{
  "num_hidden_layers": 15,
  "num_key_value_heads": 4,
  "tie_word_embeddings": true,
  "extras": ["capped logits"],
  "init_std_o": 0.0378,
  "beta2": 0.98,
  "decay_shape": "linear",
  "dataset": "wikipedia_en"
}
Each number is 128 + 24 x the weight over its row's rms, rounded and kept within 0 to 255. Layers, rows and columns count from 0. Numbers have three digits each. The size before them is the row's rms in percent of the matrix's.

# layer 11 MLP down (transposed), 1024x256, rms 0.0705, rows 869-975, columns 64-127
100:124117117147120110113140131170161101095083110138115141175163133111137141170101124123112118158129152130146063134096133101091139138150118127158127114160169144118119109080107108114083083136152149
099:166136092118144122182124112129130128173115094124144095138125131108171144144134115096101061133140084166143160102100113139146077117152146147123126095128121163144126112158126092147143160118143102
091:116101112144147128145122126122133091109138086131127117119117079121133132124112155180115146133150154150128126090138181106148146100119131157130156104181110093163115123129149152136147150108131175
097:122136129125169147164084140166104136150125114100123132124151125114163122152105143068106121147131132127144150172116086080115131135142156155099123158102092108137146105098119088141102106122138122
097:132121094130123149136075182135107134133156128088145135112126128161093130132149127101119104124108121125147084167135118180144135129114155075131146101121136179109142127094111194125117135138101108
099:112141101135113109106137168143173131097124129162154136154128114119146128146113167135130116128111140146121115133126174095159115165146140101143117137126145114152101085105113139144147151145111144
098:090148139162100152119107137140118081161142146084175102166144159085131186132131144151168110127113173073118165152105140083153130157142110137115082104107118118112101100158128118118150126127136098
108:096107121154106147174133149161099144146120151127117118114140095149143164136148142149118093166111107129158096123104145132176151090132148128124158113124076095154078117118133109150130113153146131
103:104093152121111102096098101150092129097142147145131187135144109107125122142150151151133117145159108095109108134134118115138125151152151165107166176113102086162134142099184153151137130150154142
106:101124123102097166138113112131147179109116143110103096140172096123130164095117142121100137118105158107156096129152147133172099146109157111070103131148146088114094140064156123168166117175148140
095:110115128140070113096111107073141102135156094141118152102160108109123163121128124133187109120144108135061143145146134148114154153103120129130112115138113148137175142122125100109130096107154159
096:107159148112123165155142097131108138168082146150128107152122168113127131096118098109102133156126154140104119143128166114120127129145115164110122071128089099154168131111156112121136100130153111
122:128135094155124119093141106153105165103147105112097130118125104148121123104167151116117096147101105122143115132122181131132161103126157124113109134135133078098095139162169137148119123114150163
081:135130127098129144125123132131122117129116115146128149125153108138114152151160087098103144140076143143101110142136080184150142100136081106132139141125122150110133119134121139140102128119081144
100:149141116101155108121143113165118139133154096113096152153161137119122128134153156133138138100132129151142143135129127147154144115132137106133085131138139103180139136143132129135103098110142149
096:140153151104100136131112165119100118127161108105135139129163098082141071153081135137162113130103154122099110105127092136136140150181122143120175117111123163116175138141114172128126099138120152
103:134160115098174150111122142123126097113121156152106088138133149116071114107111130152139156158130080132157168126145158129153130122115104112140113124115126102141145123147157091129143148119105101
098:125164157115149188093100119121098112154091121108122131092177136128115111081068128124109128165128148093153130118170126130123119124148121117110136142159168156123108126099184139125105143131165139
095:102131097145077126121115121116123122165129132155118119114102152079111138156127136103156105129145109100184122121143124100123123139112136171092150109114131151158164148109092121164101094173122112
097:134125110144147109132135141135131111133118128106102108142104133113124110087123100170117151134111169120073147153146128161175130118104116121131132160140133127101143147127126110125130073136128148
097:110081149146100113156115176111140146129143223121144143096115103094110139113134126092134113131181122135112178163068158127170120135169108146082179129143120122172162159138141067100127126106087104
101:113125118160132171142104135073124138171134097127114143110111151123145108146113141126120117091131089107146151149110194161091128107120107102157162101136106134136130142164123129126136116100093124
107:106160144118133164115115118105081143099112119148159129119139142151150138122120109138144160148117122139173100127154142106095160171138131137159143130158170146091163148111093134092110114110104121
105:062121150137127127136157150128121120123119122115157146143124120121105149137100123101132130163109144090113117127143098117104140147143116146110113124143125095166134118159133194124086120139114083
104:137153160145102109095095170120153097092145109143109121113113140098163098123112096142160113160107166119127165124146100154099098120141122128107104169129151150125140108118112123157119149116129128
103:127130180100114157168131146116146134151124135112134148131123116103143154117165124166131118105107154122114160131149114150127131163133103145080089120105138105164083091142127167109135153107086132
095:087120137097135143130156109110172109144139115108153137108097133137094119128157111109134104148136087142128141128103086109098137154170124131145069115127100108134184123148154145129113113158191156
098:142117123114142122107115147106158135132154185122107094122114155123122074102159114074103176106145094137129122094092117166139163152128116117143190102147118126125138140127159156160125117140124133
096:108158153165098101118114175126173115125100118158112149120107175096103114141101116103088116113120174090113155126110126132110100124113122120100172120115160111153144100125073091184119118120117134
108:154092131115176128134126147095120126156127116125114168134122127141116132121113165147120129100151139130102145098195148108119096080133123154106089129119102094174156132127137102123123108101173127
094:101139132137116107127122118086131109116172165129127119105152143104170154133112152102167087155134146132141095112145163115125118108172132102151142128114158135127144109109136128144150147116138130
099:103102141074079156094111129117126161142111152127137124099094121146126121126123115105154143135147149173145112121122144161136118094120129150128145145125115143124140129099192095133153127048141140
095:127153070176091104140150147165175093114145171117191142127120116083106152101159139146156092185157145123124127116171158124145132147114142095109104111136125090123110121149155131142156134163133157
091:107126164102147128063161131109134103112098134156115120117113088149147137121090162115137160139109133120181139072147103091075137104121083161133069122124175109123151126110113179133139103113141118
103:126137142119122172134089102140125115095081098105135155096111106093129142110169135147074130135113142132137144110113094163107128146097113127140134086083132178141149112132119122076128176106145130
098:094100124101126161162120122117115122109135152147139132135158092136149130152112086136136106150087079176151147123099163134139085143149162141172114096102143131157123124149143065125124122136119158
091:066101149127128134085122120118166090140120133140123154178140130120136113137131118121190109141111111112176132132119092136077149169097098137121114146144145077102139200119129139091095088127079140
096:128127138148099121112128128141141125122163109154166122134118117130146164078108111182104161129123153158118149108112118160121084122141124105079119154126096164117183154119116117120090119123111130
126:170129117140116146153152110115148151105117166116120115125123154158119133130153183163089147111119117140117120117123173097164105164113144098098168121145134138146106153145172087145170114107131132
096:147137122148111118124136109140106104107150162121122095136116158113090148176119116120111129122120109115116145139161125151134119147127100173159113130136159141159095144136105135149144104144162121
096:116105153117104139075120100106166149155109118182111172127124120143115105135119124144107118153113156173127110106147102128135103122101126102135134170101114091133151144143151122110109147138123080
103:101106132108148140098132102123151130099136190142117120119168154123098107103131091118100160138106133131147116146125149098119147136116154164152114120151141102157175190110099090123143110088078096
099:161112111133111103190146113143128091136099136128091136075129137128106126116126153148154142128117165197150148139105115107126082155113150101108127151097152111168155114133116149089126148114138097
093:127166091154132137145108134117166096120148085129157143135095100092144140113114141178134125115126144119106107128108173120141100089115145121117166142109163125135135113101134107134101139149141103
097:177133130127137121137143121145135101126111110123150142104129152136138132111116096122095152164147116113090078167159121106126156158118134196151165120125129150093147111148153087111112084106141095
088:096175120135131102136066099133151139110140166123121138157121122133118121135104126097148130140134174165132125135130109128148111109148141120149144154083114144138155130162102132092147142092140106
099:100126117106136135142131149112150141152127131155155160130116084119115114134125077154176118066118131100157122121122120118127104182077098167121176123098118150160126118127129091099184147100123137
099:127163106152155118075112103145145111145125122136154097135133104131116139126115166136074111117129132141094162148093066114161140157124115174125165142112115172175136145173142153139134178101102150
109:087132119083139144123110124070121139115136188105142078131113095097128173138125173138121118170123133115159146131144141109174098139104128148131138090154123128111115148144130113145146136132097137
100:120148124153138136100155130178103116176132093137111161092133119118152175127143127123203126114104129170138173129145147167136119139130125179127131105123142114146177135123150147098117115099148131
100:181121164134114158124108096091143156110110135126133120144176129143130095106140095109139142130157152181128140145144143112167074142119134112096142143098072114125165106142170164109114115099112106
106:148146130110135102119060153148161115110113080141127130115097146124133134139142090116161109114121087126105142125132141099125087123185128160138157139120113157119104139126135120121129145145136115
101:153171129123141169128113137156136134173119125101113128158098130124082099138126102141078118147131118111152165129122153115109105157116121148135111187114112122142126102140120141155087135122111141
122:111095131117151126150098117153093164101128163140134177141117135143133193145180143133147145122143095127144144145145122176126120140099117100137124118175127092129123075107122125146143130143149101
110:082124177106156124122113136123132119141135079117121112117112147136114140127163076119124174138107100155134147094089101160140087163138123101163103096134150154107139155110134150124156139151129108
105:130100104138107149094164144111131131122110107162119156139120126121131116128183156104134161158129161167117140106165115128144127108137118176183088114127121141106145122153160106154072098102150116
098:108102125121146111072147118128120184109150140133156116168179128125103111129097101134148080103156169102082089094161092108140096153150137088144102106155169130125126119104099097126128124132148120
097:130147176139149139122154179125134176121124141100076119127112086143145126133105118116138144120106152107121106146147138150136169143091162157109104142113115102106107127079135113105152132146134100
099:133085069131140132082113129136152106130131091152107137118140094167119132144115156162150172143162123146131127122138147124122127167147123143093083128132160117149113118118149113074140123121129123
107:123116140136164153140116125094118125108129175161137099135125111105124131170114139105120143109114085119125145129077155160138135139118165095138142141188114119124145134091180126173120134148104119
098:125133105144125113114148180137128118125140147100139148101191153094119123165137118148153087113132149115128153125103121110087127114135150144136088139141151119183108157134123149101093139118125150
113:140113114142094090138147102099167095117142164172116111132135112140132148122138086157168110105091153141116129115100133149115136099153127125107103104114102119094128083121106132129126118116145102
099:154127141166102101113074097116157119142186103094129150111130074141134132121088120167114126141115080153132137186131103127120143119149122125068111135134151161132102153115112127102118156094148108
100:104123136097148150153118137114101132136142130104185104109102135109108125135084095098106144151143151132104169165093160125096081133122129108086139126127135131138120128103128151164130077139119177
103:101109107144122123155137130096170096150118161138155126114125152114131156151122103084150126104133063145130120142155145122137099134129142128135139103075115145129137152160118124145119118140159120
119:146147110125131091118096118131127087152103139135161102155126167176134113164140136068149106151144126132103156137145120098137054149116161105138107166180114152137140156115141144082107144108123093
097:122164119132135095106105145149113155129113126108124133070177120104107109125149132141120053075097140106127113161162138144127155152142118159127116090161138106159103100155140131115127083121145104
105:119101123112125154165137128112113136091075148137111121110121156156129114090102076156117127142146154122128100114111167110158077097164138151080138152136107134125118143136151152075169123097145165
113:120132096118147091147115121122114139118083147139133150107143133177129127118092138141132153129095132121090118129121113138149160161134163120127101138089136113145146111129175107123082115116105117
094:135152109130148171131152107146148187130119082147153153120166093125131179130115139126090125159134192107148095144084060116098110112139110144123146106130101148153161145105122125156115121121103122
108:121152147131125157116093151141116143135122124121134146150130156127115147136103104108145123133109106164127159143152106097121156130144141138122075121127141153107135137130105103146150129108113081
098:174102124110095122192120148153109136116198141145137123123121108153134107119109132150137118127113144110131172128114047108155074154121124160099161120134119159135142144091158145123127141123134132
096:108107121148093185106131161164086158116134137167139188144145085122073161104130142146117126144139101122120126133120136117125111111077200073101138173137128090175109104147127126173140155118118120
097:129145151167180140113117123107154140137088127114103146123146126127123141109129114160125096086121150144131118101119143126176114147160145096095178120072111138120145086135107147113121110151095159
094:165150082150145136108113094126135124116099140118146114176115164120096138120092121118133140115103155133102149155118098164142133089111100155136107084068107115155173105128114121129113134126154108
111:129105166155133162071109107104140155139150114128172156116114131104158113116114139120139123087159101115166130105128124119149161092100136125118102131140120114136090163125091138136134119098128103
100:091126107129110117162097139147148133143134124125138108089143124121118118156148171139101178157127124100106098097127120114133110140145123138130102110133121058146159139150120075171144103141122095
092:088141139131147107137165117117115088118115136138140120142140125166155142140094108121182099110143176134106130133149129153175113130138154154119128090107152106141102157101147063151098065116111095
112:137108105136112126091120139143114151121108109097178139100122138132157102131104156127103117157100173160127160139134098101084159120155110126141134156126148145151157094131082134133165155134122074
091:128090136147118109139157134121146129113168128121120143125118126086151139124092102110143132096129130098150086156110084130100122125126164093096120109120128147115170160142114107086107135143098128
099:125136100141086145135103154119152112112124142110102108123136156122148145129113131094152117129165158128149124158131122131151127136110133112118101065128132144140107140137172130129160120142123149
100:083097156104176149129143160118156133115145102121094146097137157151127158136115144123114141112168138105120132156155137104106129113136168105108130103124117137131159149135124126160096130110114115
097:132156151141080127115103123154131119130123113134121142137144141125135125120129155109120113125132127132157110137158140148092097131136178149124152093099114091077103157124173126137119104117144113
100:120140119105166092179119118120150125109118099094128149146126150181154120092157143075116148083067129107147161149117118116085118123142104113115148106169136107126141108130135125126078123137135151
103:134135109136101142120126104153101138107127117101124149136115138134153163141164137128171139140114100116116113121178125150125089154112147102101147161136156162074093159066133132134146160096151154
091:094097082140118133101106152108163123147115120123157125084178095177132175093140114139112154158148106138132181102129110124145106148162076106135150123145113120124113139137145126111136140107134093
095:118112140092126156109099106137119110182130130110076163128094104101091137144155118097101142103121135120202112149140131082149157109120148139115085126157096129118120068144087143118158112164142109
096:119179134093147098178128076114141128139126132107090099147164157159114134122136098164116170108149117137066116149118133128157151098135088141110155110161082152112112108166161128163160113156086133
103:165168110100148139105099157083120129114114116128125134161139103099165143115137143169132088090163163163128099128111135114097177090113092142145183171128135122098121125133121132109130112153099090
094:127160093143168165104174121171126122137145152090102136149137119144107115140139109080113131125112146162147123167173150100157136155144133101141088142111146107149116139131128143093118116132051105
104:143131078135140107127134153119109138176115093168087108111137106127102121186107104142101138140134111120108112081147108133183116127102133147115152128139138131145157096124139151140100084099136090
093:122069152128121116109121118129120130099095146163131168141129076128095119142103084146166145098137127151117152143138176136188156122088165071096120145153155133113143159103154149161166100143139137
100:107093142068125136121094178139140145145129108131129089123124163138119151155106147114128128096170150109178167104096150099118095145109133131140072132104114067156079142107137156117115150125167135
100:142151086175104152114111152128112112118150084169119094146091143109140118088156104099134134101131146137135139148106104097155133102135138082129140164102120105124118130142143121136122140134162107
105:120131083139135119135131143123095131124151112103131171119122115112104080106147105113145109126117121131116154147119136120094120127085174132147100116127121161099141161118095093161145125146119103
096:169142119105129132118111082137121119132158151105139153101098069106111163099125086110174071130132119149133107173129124159130104072128095124150128131150095084087131138161175161144099141168111122
109:146151107132098108100115144116121118163116152160124143177111157135100137108126109102148125103142142167136127080088137123148123102137138077117086132112124109104172136090120120148120163094154137
097:112140106146125141107131133127147112136142064130151149149103145108159104128130190083119150120121165132161116153122070114123161117118110151155148131119102185132122185144164101090100153161128140
101:169140118102149123118096151200115134117146110157142150133140151131121130139102107141124137159148128113173133154151116129109145057132123137175116129132150146114108128131169108140095156094115064
093:153138125120124153132173124126090104113135084147170155097152123142119109150111130131161146121145099133105136125123136153124168145125096127087124102145150178108128159113121130155095134064106118
110:161131147139187098114143131119114122140123101130144187121123068080126158159138136117108143130106164180095102099105144101126111144151132135107151095122108121150117100127112111176119097116100115
085:123117130118124101188164145145148128143132109149144153136128147120163115138141148116136135136126126166145116091095145087098083121118137129140133123127108141140138128147091130155134119148127162
103:157114140137080133135120137141112121141134071140129106112117098165180134101140126124133144120157120148129110145157132154126140129111144144150134145126093125119150121102154159121080113132131147
095:131137129107137093127087096108155082105124145138157101168128106107138160122109094138124094112119124128145110118122146116141147147133092086144151141119101139126084142137087172168180132119178159
089:121117137105097160081123134134138111155135117131128171142094133132082088129089136101104092116153127113135145162134142134122104131124129095125149133146132126129130124139147117139138146139112131
102:146125092129114107141112123147127127141167141152133157099117167168129101133126084112151126181150157122159140108111093070099132108146099122088165079110152128074114154125149076125179117084113113
103:113138147124144114160105097108102151112120135162167119143111148106130149128109139106089118099168097177136116152085109128169147127119092127160153090052138146146168114097149113109186077074137128
# layer 11 MLP up, 1024x256, rms 0.0716, rows 870-976, columns 64-127
093:092102105144112140067170113091118165111137142086084121107134137124096148123136137146105154094130139108127153120118129122102160105131103097140122154118156105142154119161161167131122138134137148
091:133188136106114118095155099104112162145119122153154154096147155134115152168175103092123121113114109138135109126136094111124103159073160124115114131097145156155127091112121150119137127156161141
103:116147162104105203097108092142107144117130136092124126163140116167134142102128170093083121113134146090159164136130078113119114119080105127154118141111147100095140141171110204130140128133135096
102:138161111137163122085172149111115165123109118131106108109118136100108106180110137121088144164150122146163147064136133155122171149125127125085098113159153136110136138117137122128114111118136096
101:121120143105127109091146106128145141108097119112158144120125144134135118124136083099142161122111109127121156118144149112115129139122135121162134123158132147145108140117101102104172129099146130
100:148162116127096125149128190129080175092140138121134129110101144117153105168139155143132162164123100096149132090153111155137164088126148130065125125099138131098126116149113144112120109128112101
105:119174064078167137103147097132131145172131130122099129126110139167119094130125093171117142102120126142138112132136122105144130103108152138157116133098125140119147094127147167141126109104085082
105:143138145071120150145136075151164125138090107117125136130113101165111137124110182140130141096125097070119151133160113102135121099109133125134133126106181107090128123139118109143140145121129148
103:147140150145139121112142106129110160115127117132136118120118133116089105144133128194134118140135099079120116144111125077106093135120145096102122163164122132116100135163127073115126108129092154
098:143117112103126163085119125152136151150111126148115146096117155123079101150101138118139154150123131152176126115137107138111143103143157097120132159123168094174087070168130185120083149129117100
098:107171105129119109121155128096103106154120116156127097120151154143093127110125123124158159139177120092097128135125072121087126139136090102159113153122117121120174144103143086155149134113082103
109:145124135155151194122144122101126140120076121119104116136136142127122126153114173137123127107138107118139133087141115118122165136116145133134106138125125105140108123134127115138134142124145167
088:121161106120186095139122124151122174128118105148131124127094198094108075133122147129136119124141131119156155126128143068088107115138143118160116078138120073133166141138145122130163109093130100
100:106143121129109122152105137087130097106107169121160139133101122124127132101130091134142134138163137097117098136150142094144133136149105135127181132117069142121151126142150116108128109139126087
099:162131086186119133109104100136113100106136110136139081132134124115152138107107136155066145160142090113132148134120157115121137135129111112182130067159163092113126095091122159106133123170134136
100:143147113127116132106128131143115135105136128147138106104175119165088149174114094118148127163117113101105090154116143164132117113114144151099138100157092133144115141103145133079108136126134141
098:119086093115107096156115085091157131122135134135125086119108112153108133183131136140160151098186104149142164129135151130112132123112109125159107155113103087137143115142114150097143110149154152
098:132148148109129112089175111082131142147080133103118116073123111126069089130110117120136120128126122134135158168185163133136162083149105150118158110141110170088114133099079114121168104123102123
097:112146156149108146134161141129106121118156147119144117097108170142139098133119126159135115142130135154112120158140116103107126102111122111156138136125195150155127121127159134108159121152169104
099:125142120064157092145156129133136118153101128112131119128119158161101133110112121124106110144135134096159151137173129164130124137112120138088125122105159153147093153169075073165150099119119094
100:124086132134109117103157148083133124092107145093146085162154123150131106123061133085116159188109112147140154144120119102129136123114119148081096100163171110138131089127141126150113096130139135
105:166156117144121126162127117087147152123105105116092127156117133144147149162134164134114079125126123115162136153118144107178096099118121132142116093136101080111093154141135112112142140077118144
104:127150137157123169105145174121123128103130137116105071127142144116102067174152134164107138144143074091114146103086133103129139087121152140133124134134149106139098118179096095105183131153143141
104:136152092146118109120140113050133166114136140167137121106146115136116103128112136127096142108080121116158119107119143115113156108133090116137135113158126122147089096151194154110156128130159141
104:171140075125146118147137093107130170142140126125140094140111130136094144117086137143146142141138126122125110043143117069152141093164170144102161122190111137139105149141134110111161095130123106
095:117163094109120150073117141097140149134133113112090128139155157104121078157143151156122128130123101133171091072135147195139135129151113098094113108139160142115143092122122110125096121144117093
100:153130151123157095097184126099119106110096146119131140063142149176154155104091112173115138109138136124151177137117142139119118083135128139086099155115142155119133095118099155139146106108159096
097:124118091103129172139138084078105162121180153129186123108136124141095113159119133145139120146129115141119118103144180140102140129145161130118091154110153126118104132112136117162189131137095143
107:125146091131138105142153113149172138154173128143155111108091150128114138100115119126174119138122112140143098129164128142126138145112118123164085097113145134083063134145116091125155165137126112
094:155114069091169131115156153152141172131148129141122134176102086103146127152080143115115118156124146158149131130139167140146108101096141130138098125159130163133145110122077154156158095108147134
098:119102111156130155176174139137155111130115132131107105151099136116178143141092142086148151135126092086104166114121125084079139101135095128120124130158129112142139109117105131139149132107132086
096:088141145127121126165135152114107096126137149134138143137097141118111118140092160118117163095154127104087120158116102095112090128120123129175148166120136121098109116111128154150139115143141099
097:105127125139127115170157125131162107127152163115111150147127163105099083148104100148104107181142100119073120104115060095141134108104120097093163141140170121129126101138132133094120127182121152
097:142084129163146101142136132109133204142126142136162123153141152133096109169136132147126089138116140082160164091135039077138106127150112110135103147170093113121100162120111096131115098141144135
097:127125128164146177077120076134174117143147124123180089108118113118126123120156114132146107096140067137113154099176174128149125103120122143156129127149103128128104122148101154130128109129176092
098:159142088153125103089111111090106155096149104112103094086121124146107159117116136122113186108114101138156129163144153136106117111134173131137148121108133153129071139117148120162119112134152113
097:172148124130158094140106105117114143121099147117118123127133160138075141126133076104136112104124125081148091122183106065101130134111115143144114142122163095098126112160126115115119144098139121
111:113114122090134158100141154119132103154117125120113117104125088172134150115111190162116163130135114092134133149106107120081140111118101123089140154157104136092120146134149116156170054107129118
096:155138117114135138123129127128159147146133137118083085077110139179114111159082098156102121154121118123135140144142166140149164094124114104106142119152128104169099084121132110111170127170108113
098:110138109102129140115182113103131107125158162077118104130094123139128150108174102136101132112193109125109155128137112188087093123105123093126090064155175146152136104140130150118133117159083138
104:152149108141093109096170104126124134122124136120146092129116150167145126164172143111120107120154062133105169111149131121145129136128153130165123159131150137125152095130101115085161132114150135
102:191140128123112150093140118117117132127138145125120126136128144130117130153083104127114136118163111124096120135161125120095152140128142129194136144135152120076096120130152113114119089181118125
096:141125129107138142120128109096107155158130146154108143131124150144099106114147166097147147181139128105144181145143146100138133134117092102145150068152125087108149115141113108144166115170106112
099:122148112154120094114130109071102138103140126168148119109164161127093142130096183155114159108117125106155085134150120124138156142139134134086158179131095116160114157152143086109141096125114141
092:151160171160129153106139149095124166130097113153133076098184124139134110107137135126136128106131123113151156080098140149133132104141102118130104136149130124115143131165111138143136126142146158
098:098145147142117192126112112084157092095115088136157118101098144130138135100138087108113153132177107156143107124095111146142172095122108070127133157144141104129074144093156155123132149183132109
098:143143144146137089164140126109112131154127202128081130136095132147141097181136117150161162139136113111143084117105140115133089120090136095160111141152083135127109114128145143090134115135146098
107:111116102179131133115170076084143140143134121060151162118142163174140102132109139101075136148144115102136163070132105143135162146121089108151161131135142146073129082150149161086115139119121107
101:145115120145133080101115142160146107127171114121118140127114153118093155135105111135096136106113082099141143136121079105151110119086110148077101129150129098128109120106175103139144121154122146
099:138154122148153125112138119157120154152145126122162157140156122152128141140086124088126135092128120127165115108174094111121115116047103112109144146083132147117121142115119157134140100124157101
107:118121129115099110120117117094120110099149131110151115096161133166140152089115130138166133156119129092119118111161077146108123103167175054163131175120160099115105088155135155098144098134138139
098:182129121132137121148146095095090140092130162098128082108104144142159105135117116119115147134116080100128154135161107125134130109113140125164117101148145150123120132133143097126122116138102170
113:162121122137154138130076170117146119156116111135155162138111174122160108095131125134157106143166115159189175061145091125100153133106143137135126098136152102092129093117135125110147112106117153
107:129138106196104160138125120135132126121114134130131098124075128163141115115075144156136144144092102114112151112158117163084158145117144102123105132175134150121097142127133145121137146085138125
103:113109111116132153111152117106130126149113137128137138128104135128160145150171100136169142116155141144192157131113147137172148065135104107119135136145112123097152123162157148118127110112137113
099:150189075142106143143132076136111086145107165123113149089122152114115131112095170144095157125155130132130111115112117104119188118120125175128135133133120096136124131100159086150121109142116115
093:147149139101134146168110112116108142130093126118075132120145094078122160118114117131118083146162152109119161140126109113140140101118113089171147108142155151120118138168109079182151077128083143
103:135144100158116120078161167157112130147132123103127127117120097138095142162088102145144158134094082128152157127137147141109133154129111147117127129176116130110111133131141174112123135100119121
103:129115126141159119133144170147126150133146100093112168115131164117124159095073112127152097167126150144187087128127140136137142107113087162141114114107064120113088134170153133100167126125110109
096:110141151117115133109109106098114116078112147105132141148115142144111152172124162125184175089103114145153138119146151120120089127130148134135147094177136119120103149151128131141136122067135140
108:141148123150148126131110128105126167149112151138199108128140132141126162135132206130175101158119127127116153113126109153103130102115144149159108125120085086123102129067133127104148149162099126
098:149147088138107123136170172124097141112132116122123076153116137133112136115103178112160173127184127152136130106124098162140131130122166126178119099153131152145134129111144145157126125124177142
102:175105138177162114125130129118080128088122092141097088130137094149126131136112133158137175161082116167134122145081146147138112138110141146150115151123154116122109132109101138137149109154133122
103:164120128120125074107132154157097149108164123112175129089150131138123118111124122122149161183161134139122113154094105125112140130132151115119087169128153161140122077079109146127134143161137136
110:158162153162122179126145110112130148147126128070109143095116154118132125148119124135134163137147149137151139146151109144142127119113173125117082134144112161111117177157094157125117137152149125
098:112128127168093125113128134135169109136128145145129103124126115148111137156125127105147098142152082097128189135126091101133143140131098093116145151180127146115120152113118129171125136150083145
103:112102145174127101138135152145132158163139155104144153161091151141109126126082143135127152130123138130157104142162082160136146127119130125137131117111106112112149158103142178118160120143072097
112:134149132113092132136119105115134139128127186112131151121116117105136122136149097126137144135118115117137098128170152145122139135099145063146107139135139126121107139159159118133120140105133171
095:131121179158119125178121130142131140100137148146093137166103140113123081127112119103176134132111089141161116101124118093087152102110126150107099124123128095089076122138135137123124119122146136
109:147149169121171111156132069170115115155117132130157117156136102151153135116124129135108146172138121130133132093127097140097116079143138127096096144122121147131104119171105160102148094111149113
102:123145095136119144139110132086153134103145142117120131104143142146092186112071127137125134116113113176114092151142137096132136106150141121121122185123082113126109122124122118109143127137185097
101:164129136152098115132117133150113102130178133113103125124125143166096149126110200116085153130105130141140182139103105138132107113135121131123149154173137109098135137171154160131157153147129095
100:153155134098085121119157125105150140152169143121116117174103163159164138107133129128133128139167130134139146099186145124112148123139107121166118126124104147085142138110164150090133135100147104
096:105155144083095111125119122139152155111173159130113148134148161166126098144139111149136128114150082123160123109151169129092113134068102068120122172155138143132077104128075144163164128176103150
110:125098159143195162110123140126118141172148149096079122093086156121132106096143142151106176123154126148117116104137108173146123088118105143161072144098140166112175121111133129164127120175158148
102:135150092105124109154136114089068120138105105135109131121142125161158119112061118091146107156099122130121120174162136114127188083098091137103143155157134167077104114041133159157099076135145140
094:117117139147106123140156125137158136136137124108129111159106157116111112130147154156115163130161104080164125117082118137102090092131158111178126147149133171135122074127106144140171132081129161
107:087146116111132088083160145098165133116149143113159131155137112101142113114109148098126166119130130108112125153135097165104124126111139142107097134128133087111104120176164138134157154164125134
093:163141102100160106091154134148090145129089104134127131086145149135119133114141163171143144171153102144128174105132131105102107125156111157150139165162127109124110131144113153133143107082146093
098:107141109130142098180147139105086141144147119150099132138126097175084148130111165105097128177120081093108131143152136130109111104113163130140098148132099112116113134137130132096155148105101085
101:129135145143117119140164128113118168148082170079162138145125115148083138121116144180104138130136096122157089110106122134167114106122132115150138144116136141119122134107145086129141124121112153
100:157137105126124163112145139094124091143097128101129141073124133136119120199126077109118146121147076133117169133158146170125139111097150148108100112124138114140139130135140112127114094160171147
101:146112139143155156129099108136155092144130136139141109127119131114109125127099129149121098117169137098117129162137127096111158081114119128131081143118120076110110078127105128100152078173161109
103:096169160142168155121143134118122148167179156151140097109101159171154103101135148125081095110121130123143145131165103114172142110097118114103146162129136123111139139158119102099134145149132105
090:110139170112125142116133138112127135167146175112140085138120168090125125145114131139122135136110128112146111096149131141107121134134108177158135150150130112144162148115139149134163132154106107
095:127106111162114091149160159089137146076151091116193064130174130132134140149108146129128098109144102114105135075141098134142105128124147119145138135122144159095089143121176133138118127118127143
095:152123143143147134106125141145107142152133135135110142088097148115102144138132172144127121143117121111123148094125111133097098101121107146123084101114111122144158113137115151087124122118177087
103:136143070105132127123124149127086121103099109145119115114134142152096166123126126170106158107128043156102118137114132136127140109126120153128057141141115164098128142123124138070158124127134148
100:186115132104099095128164147102104146149141141153164116104086111153148103120109147127112161100121139112142143129131091135139200067115116136099132190157101145134159160158134099150109115130141136
104:126157101123145094081147117153128128188138122124166107091102139113107117123082155140115118134146134144138099137124111144135161154100096132132111104139115129067115134121183110126101141143133094
095:119149088150139135149144107091195147151160136104143072138095116136090127135132137112125127174117127101113152145102105140101155158141093129150082144109134141159134151137140082059094127144144164
102:158132096160152114148161149140137132164150153096123105115110151126134080135102112107053114126129126127109152161142128134146137132132143167100162177130115085108132130127127121116163131171097087
102:145158119075115146120163111129160117166149128114110093125120138111143153114144132182153103145175092113130154095123132135150105128119140120144128148123112105093137160153112134118163105132122165
100:147112141158125127112113119130085119122168130140107106150110127169118151152112107152125161111101126146134114166165153141127146120125158153111128166157145076140085157151134155124159135097158128
099:172103150140115150143148123145131135122085124141110125121118151148132100153108128163125134126141114137131151125123138132118107146145156131129151110133123138124118094093102128117165069104150120
104:167115091134117141124155142127081161189112150142148100089133160116172088155114138143134188115145153129154128155124120174106163108125186118132135125151164104131103127114152143092120105191112170
104:115146147118112130122132116163119125094120185132166103149089149115093160126110136162128128183115099111146112144178135110124157115106139159123153111100167114127053140121138133136137113111145110
103:138129118109128149103132133114123124134080123139148062118169116131120151117069079155109138136140094118156115137109092162157185118117111139092144134113114122088110134104103123139139126143155104
094:157140121146107102096099130089164148149102132148164074138111120086126146107144120137127132167133117134115124098158112108095163086149154156145086111121126094110175103177139123085130090168176107
106:128121145146158153148121095055087189119158112104153101118105082134085136168107126129131134126115121120143102101183117103144149169106142127122115108134094152100119114176102151105114142125134105
089:140136159120131162078130123109133124104119141093097135121125101132092174127113136145101139115146143096126112167148106150173142096110098118117121171132142134121096134119139144127129128084136056
099:163134169148182101121159120137126114135120142129132161112156154212076133155132123130105134119125124123101141130159109126146161151094123089167142167123131130092143077130150095111133126158137151
098:145115141145131171133135119163102135125101127105079139090088127184145149141096179133146183118100137120145136135139076135108117128116126152118087101124151130099165061127147109113083105117105114
088:136129056136117128179168131113112123145103156171150098126146161141116128121087135146143123132142071143094148109098126085130128091106118170135101135130106111107135117147135105105130125163096147
104:122137112170143165140147137104107147099160162108141136129135145143132132126146119160121100140156116125109116103125144124127134107076126125106094146121136150115137136113092135125134133146138075
103:156143085130152142114177171128135162148105147103136109105086113127076100142095162125121132127138133139136154127141120161139146134135159123179145136148132137115111108127104166120094144109158177
100:131183162154174109147146095146139121137127165109080104127150144122149147114119131154113169090129145117180121098162143101125149138110121109102098137124100141122115136103143128105125177135147102